Weights of a small GPT-style language model, trained from scratch on English Wikipedia.
Size: 9 layers, width 320, 5 heads of 64, MLP 1280 GELU, vocabulary 2048, 11.7M parameters.
Architecture: biases, tied embeddings, ALiBi.
Each number is 500 + 25 x the weight over the matrix's rms, rounded and kept within 0 to 999. Layers, rows and columns count from 0. Numbers have three digits each.

# layer 2 MLP down (transposed), 1280x320, rms 0.0327, rows 1232-1272, columns 160-239
533449508493550506508544517509458530481512463502505517562508448471504519534486519482531488501498517504476501496499493487507471521513463546496447478485464500513493473488479499482470506534500479501483487508428523525501503489473484480473532490
530494496474490493476517540507501494517506473473474513483475510508516519455514479510507505491498521530497472505484497489505503499492498499492499488494523516490493516501493467488509503511488486477514552499477546521488492467509531459489494491
509457537490502449456527509488482506509498449530521500503507517492513465487532555493514566564501493486491430461480515487485485515514506519487526493545514483508495538501504491498500495504512521506485519516509505558516526468479528501529525495
577492503480551487499513478508487494535458493490539527462504544521537492521495500457517534464496491521539494483515486501501518460520489511532513524506505518556494486471521446499479475524515522496517483526519484522536545510504512503488506482
549486517477504511497485514476514488524474496441511521465497541491512490496490519503476498488471457499502484526497529474494505489493452505529539494508505508531484541518491476518512489498538497456507510496483514516513492529505456469500521444
489471499504494503499451501497460510506503516478479492474499522480507512521537471493466558575490486494491502460481496504469540487505491496489536498477451527536483509465508493482481520533498504487529487488462497518511506494534501501510539518
483525515564489488503502505512503480435505528476477521487494494505480505503517498495494534564519539508489569496517503487488547486514499477436450485475466489517515453451475478531489492438555508507510514519458503483447511516502538511500534507
509499508486539528468550435511507530501507520541523483498507511487507531525510536503517434466527522508446489519442461471498527516498532493488501485498501511485533532471504478457501533505509464499547462468452482540519540531481552509474487480
507492452464508502511489478497515478497514517502466540504502503485497503497502502521519505491469517509448518483520551466523471460513486495507471501525467451529499530481516495545495491498517519512535531512527468465529525486531513513501499496
495528536474507500512512473506492478487515505477454494522540472490518465503500497513499497486457518477459478492517502499494503486505474493505469501482487491513447523463516502516492504517500511531485491486520549470494489540478483484484541485
506452491511520506477501513543474491480509492516486532480508521498432530524501498511549460515543542508494509492493527474555515526507535494548512482525505541499495531487534548450502525541484479516510519519463486532494512498501526483496504477
488465476499543514538485477519506502499484477498513530557480498453443506461498482521535512517498456491522481495481511543481489503475508475510492471509490499518529513447517499493531471477497459477527536492462515488525467437499520485502463497
486490527541500522446540478488480512540513521485481477495499506525516530523532499506487491504488476476505504506520486481537498491448530501532479454509502454544473550471501518512531495496523504517558503529459529513501521516484528495475486464
478497501470503499515499495508528454513503474461505515526469445510538487458549501549518527502528523508496497488526508523530475524497504499472523504488486497516520499499464499489491464502550480538462518493489513464490477503518480508465481485
481474518525488507531472525534506493541478511506495495450496542517485509500496524502513498515516471547450536473519520478544487509493551496486511518490472501475518479498513493499508545500510486515538501488531566503491505510507520505502477471
470489472478496510502497460443530509520505521528481505493517503466471482509512516511502528476521538521521496500507508519461464498499490522526475539501476472528515514554489526510497517498514495501502543464544516526514500455507508514474524470
491540505501485502489487515479482478476499476458479524528572495533568466453525500454480533468537487506529504460489528479503491517537507532479495502503518487514481537474517534479488479506500504536496495511519512481484528563506461476454482535
489516494525446489491484473460498511542528474519490487542523515547536474520520499507495491466485470490520526501512432525539494532512495524523516489489486551521497545539543503507472481492511472497452485469532484493533495483531476511474485547
502563542528523500492491463470470514493466486505556481514508511494476497462526468540521494503493497474469485511511487489474477467498500504481496493490504497503504486507510528496522534490548541526473486526500531454479473497472473457490482457
498535507517515503473488471522528475534522513484461484510479523490452483510491512551529458539514516457480539485446494525515523504479476527492528491493488501516533461502449481503455509495485487486528437456462502502476497473512539532525494515
475507495465512478482518537485446517492530488509484473517510482515537521486511535505520475472535520491542561497480484541504535524440520486532506498515479542496526506471479523515498540506450472518443472521496509504519518472527526479482488532
503489493504516508505504512484512459501505468503547485524508519477516536496526505482497480529512467522515521479534494494462504477543480507474521456509496486508496511523513526500492488515513497496534469489537450485497528486514493485475505514
494519493506512471477488480486469526515517495480533480502479515502515479477506521480515527533485512485521454452460495457503525493479494505476505482511495477555508566483482502490520496468504509512483487516536514497499520525500507493511528506
519510521463518515530473469478516518496502500506488495505534524481522458508512522512491521500504463506527472459491526519480513518523522485480518503492463491490480488496483530520515498475476509491451507514503468467444528532487542456467439473
540504482530520485453497500506495496503476492532555516499488500526496481507524516507523529493485486543506538469537501504480526538526467537504479498531541513498493505495507502516516506494491485506486490553508443533467498523488491464488494539
489457457491515489520464511478525510462498544500474517488544464471488498460521528504498483489471523499504542476496462546505448490507558451475546479467508496514514511476494492458462515542524481477468529528450501520466506475514532494466522493
482511475527507519520519494513529514505515516493474486503512513489494547504518521476521544482522490506503527488511556510483491509522512569454478503501530472545488499540508534501504491508507536533488486509459504478475495513534503534490525508
511440525508470483470542518512426490488500489482522519532512514467484487484547492486496488521521512499500520514512511517494494529504496528525478473542526519489505533501472501523493486527533546489517521532526518513502503464512499563524493508
523490494511526502519472543511480492486527534510412481503487491477518481481478515475531556513462489515479503516465476510460509487527494523441500497490543514429538521515463509476508487523524453526538534547500483489471489475503481487543527508
462523538496480556532480506501516496451489556456439487487496456503476519540524483499474464522527544505494548451447446535421507507522484470532467508509510514478493508460496505497443490494508489501528571529506439463473509497483562537540525516
490509461508504548487490474498503473513499498459448508503516473477514489482505536526499449502453520484464543473475476536463495534460526508495508532520502547477512479516476465517470468473461448488510498467505495477456454512445482502499492500
449495468488443494491474513485466568488496522504495495490467525519497508508558478498526464458449528513480447505473454546457556528444526480519499488483461482500462554460473541552531502505446541513465493502485490493481453518488535521509491512
483482488527527492539484528467486451527492509453563530504466489475533537500493464507494555501495504543522529458531507497445538461465502456472499477492493501501499527539474525501496479500501514487503527501542504490525507525462447509473472508
501452528465500497525465490498501475511511515508523469502498506480467490536513459484500502513506485493514508483479517496505506527494508514504518515472517501492472479472525498547511517454482488501498509527505499520491489490483484514520481493
520493446479516518476446471512478489530504518490478518489489475509501530426541501490504486510496503472486489535505504471469491488577438504496500519479509474513495497484502518472541522508449541508519512491481520504476465480500489486475505484
497537514499513513460489474514479456478536525462460526491516497463491496473514501517475528505532515492520540484511498506476499476499486483501487516455478485535505505521489502508505519464499509530500487518493498527488498529484466520489518512
522440462462486508476516451529522481492455471449510528514489466455519478489537486486522476501459502470519469522492501506506479493486491514531449520496490543530517466539523532520484498507520530482532517486492473516518518511532528407503523502
496499531497489530528551523486480464514514479489490523526494498503511515495511466489439484506495501536502478498488502520519506474483518492507477483516497491465491509496516482496498535509535498524470526497489475492500473498493500504487516473
506488536471494507498470505479471502467518488500463501525522472543538514539533468548509495499446532516483506520530501498487514476519463512502472474545523555530541472517534509516470498488516479465518523479492505463500523500546532488525509492
458506524545501502464502484511452478488514483496495505499533528557512507495513511495499534491500474538459509496533491487488467456554528538503500485503497472478475500495503516489484503525514514510523498519473497522495475502508497502502523450
499562512474521485475489499491503477459503516456502522508517497514505508511525491517510483517480527498518475518517470482485523443490466489460512461527509514476524520469542486483525543458519473517507486512500527477519511485503485510500474487
# layer 2 MLP up, 1280x320, rms 0.0389, rows 1233-1272, columns 160-239
501480549506494531523474501518505531515456511478465483520485499517500449533482505547512484519502470478467515483488448487516526530497487525513458523544503528500537504548506530513484522501535511509536507478498489440512495506491481529517507512
478507521476498521529515497496525493506514498455503486488426499502471482498500502489509487478506486503502497554477490501534491502469504500452481520476516494480494497499523518499497481542507497505469495471485492448477469474460529475509456521
531535492471476481495480469504502507509455507515527467493504510489514516460489506539509493473516513491472512497505536504520519544472525537479489494515495559504526506473497515474470487513495547477547492505546545500474506491551510507513461518
474522505453484497492522443539545517497491497533521472507529503517501492486504505521494512491498505483503486455511509497512535538549519476478507505483513516512514442517475483493523528487497583484518516470554480552510444516493523541502479527
525505556492478541489534491465535465515514539498517492523489505518459492503503541485506461493488524508506492540501480486493500533508529489530519472514500513505495487468476500495520514520506491482491493491480516523478489489514540488500465514
495518486492507481483527530510518476502488504502516517452486532494496480486469509448512473503507486487467434470482550467515533525482515519502511522485471494493492489510488504525506512510530541512491500472522471504513499502468473492485507497
476536519470508535502501476513516528527519544486493493495490486525495497501475525516530473510502513453492529496476462518511497495450488462480490479493503488473535493542493518523474488533474514497544497473518476531465469526505523487538526517
512503538460498498504479486494484472492500459497492509489500483489490491487461551514473497482556496464512546479456508497504473492457482509515495511493495546487488479474521521507528514514477507522544483474494508517518492500546511474550538535
516449516496470468512495473513495509527465530498486506501501501543493497539510512501517489486504518534496515496488496505531499496509509481481507514522497513498492475494490493484435525509510475484485543495489482482511475503488543501492496507
465528515510468548528447445510506545482526523504485488543501525488463528507497516499501462500505534482520516517491544513491522531508511529555501519459522501502534479469509542500500455509531574488514462483496468482495442467565539508523502523
481457504514470476493550479494521499508475550475519511460535491478495493483513509523504507480487495485499467469478501499537519495500532524501504529515453536466473465511536512536526474488529482468490462483473454546507517444517462513477483540
477498494519509541474495510488519529537475498492458459525441556479466502515499520485504482489506458510507521461467514461530505526481507519497466520551462506473494486510503505555490477467499474509504483490473438493501477496525507545520492525
528501476506532513545448486502490515507487523474479497520492500505478445520511556486515466510511486478458539460461520497505468486516506485489534495460493502462486483505502510530499491476507485480519519467485494496472489510491519483515501525
518516499492517499520484520510512515501448480502517486506485517483504472474505498531517476529518451503508481498490485483524503512472498470493512481470467517490461472497459489484497492532464511482514465491500510508499502525504498464468460529
563497521480481495477542452512509494489499483539492504505488503501516480502487515528497476500506454483475493446482488476514533484512525489552523486509485545455482472496491529521474503498479516521507511486509496524535476529496455497508491540
537497526502494544545518497524507572488502565512509522527502494488459498476454535500554457504497528472496537516483526444496490515433518504497514493513517507505538494513472502503501516483471505479512469489467501527459486494514531518533456497
484506473501504503524478508482485518467479497502489499505498471491499484520501518494510456485514526472515530477474500537518509514505515529504504475488501493471509493533501531532508516498486463452492445446554523512471484507493456506488520515
506485503531528494517502486521564458496497529499475492511506505550497519489490540509507463508511491424498508479511507489526497504515505533539497495536494495481504502481503516513492521447494536495524447503555531490488468507535515522486512518
507508554496473507492475486519496492495525527482451492498508486506479484541497547469515451523515512462503523452467511474507500549486506487457519474482515540507543494521454565501494507553512508511503522488497533530476484515493556499524479526
499491495502504509477486458551554473502452515488511434451463478478524518565489504514513472497508504482491485534490457491524520534539540497450510568528483496484539476520446512490512521495459484513493509478508487516497533489493477503478434531
473513505493500468518515482526494518495494534499500475530497533502474500467450486475521496476514497513474498473485525463528462520478487507484484535533511520476511500462527524521493465508492515469484536511483488513476517490469524498556485507
525494464516498504508522473463505494521472498468513472534532538515492506462509500525468469505537435477504514509498480533497523491488485525522455450543519483497513484505516494531454488472505508480525507487471518481530476452511497517483507541
565526535490504535503499431524501549534484478527534477489527478502487487526538476503516499476493466511504507449503516532505510536513595513487487518519520519498523480514504534505483445515482521497492505449524525502478475473443504492537469513
519448539480470511537457494482504529493490571468472470535509501510488458505495469482486490543505470479503483509467480511496534489496505495479467478495500508501480472488528515499446481496509515502528526491471524504486496478537554500546513507
533492541520482596512488516510517481508539495490531464483508492500487494499495527430506482533529517511500475513508490515503529498487498491537546468502489515521508454518464536497522451540509529532543509456484527464495494458494525503513494510
456498502467511511538473499499578474485449517487479469425500496523460431542463522504550513497531468474460475484509458463505508517534535504490515521499499534480514499518449504488503501492448494501503514478524500505521495532487519501528463510
531505506501504509485511470473465521514519528470523492504507521570482522470492493503498484513502516471497532494507470514535464537470517537514449509528489538437518507568486480562486484510487513524519502459545447486514484488525471475538493566
469473484496482496462504475500506494522495561508484498466503519492510529510485497454520454490515544470424442535475470515497436549520531450477515465485526522486528488538501502496442508553515510495502471469496481489516483507511535496497497514
522489517512492520494502500504513519471480497524510496486521495490509497452467529523548487531535489491472485460500489472497534530516545485485463491501461526479505450485454531497483492472556500512493452498556520497496515524481482505498512503
480509516520467543481494480516514536502512497481491435498458531496464442555479491455493498503499517499519486538491528517505489567450540497516487515516530528481556483516500550488485518493479518447494497480505506498435522519519569529543499517
498509570470500546460513486490546575494490474505472478471483496524468446565474516497480495489515478508493501491504534469540529558467510486495522512492469503477510499509499547521502527516506511491491441493482486520439476513490497517503483532
500521506531528507486506468536508539529503484501509480472506457519479519505486497477527503523509508534487506493492512453562520542497512513457491522536512520473555483557489519535500482498474528523495532496498448539468507545458480494509495521
529489558474520497546490480498521504483522506514459439498492504476482496487491510501541511482532501495554494484470530518524516527463522483483478535440496484490480501487483533482502489514497492495518476492456530469460510490474538492566492481
501485551508515503532508534489492536537507494502532502465486579486483478487474522536498506506523479512524480528480508508495541509491531488510508486472519545482462500502448502499535505453497539513484488480545481537506467548460501477489482535
456507496469478533498516503518519525491474489474496509488471503518473492512482496481497452498495520482435511466494499498501508521508508535529487502479484514473514488538509529533482538493479499477508476459491474508486470479505524489481521494
483518513499470534488509509532507547465519504484511510509483503492497504547503495510531488525486521486483534484486550526531512527460535432486430501452531512497504460532470520493505516487523528456471512474488470512504461487498540503507469528
461482501501518473496512473514497463526482471489517506485495492478497459461517486526493454474513440506515500524502485480516505497512504494509467500540432524462498501503532519531497534486533487501524476454515500505498452484486498465496478501
509473536455449507511504510531486488515489496524482451479497545464478492514486485484502501525520428512474492506476479496497493490466510482462472537529530530489464525526490524454490507503482501441553443496523524489505501497545508537538529510
553497507472500517477491485536497486474464510502454488501495501482483482490477544510533456501490486475524537496481514462526522547501523503461532518500490543501520510498492518481508545521504484484489462501496459553485497482520459485490472515
488474525479429505475529465504493492525518536517480503528487508500460484505509516504487417477482494494533545489493487487510505534490529492559480484516491523510512504511515522508461540518537529492503503462517482520518442455559515506514471510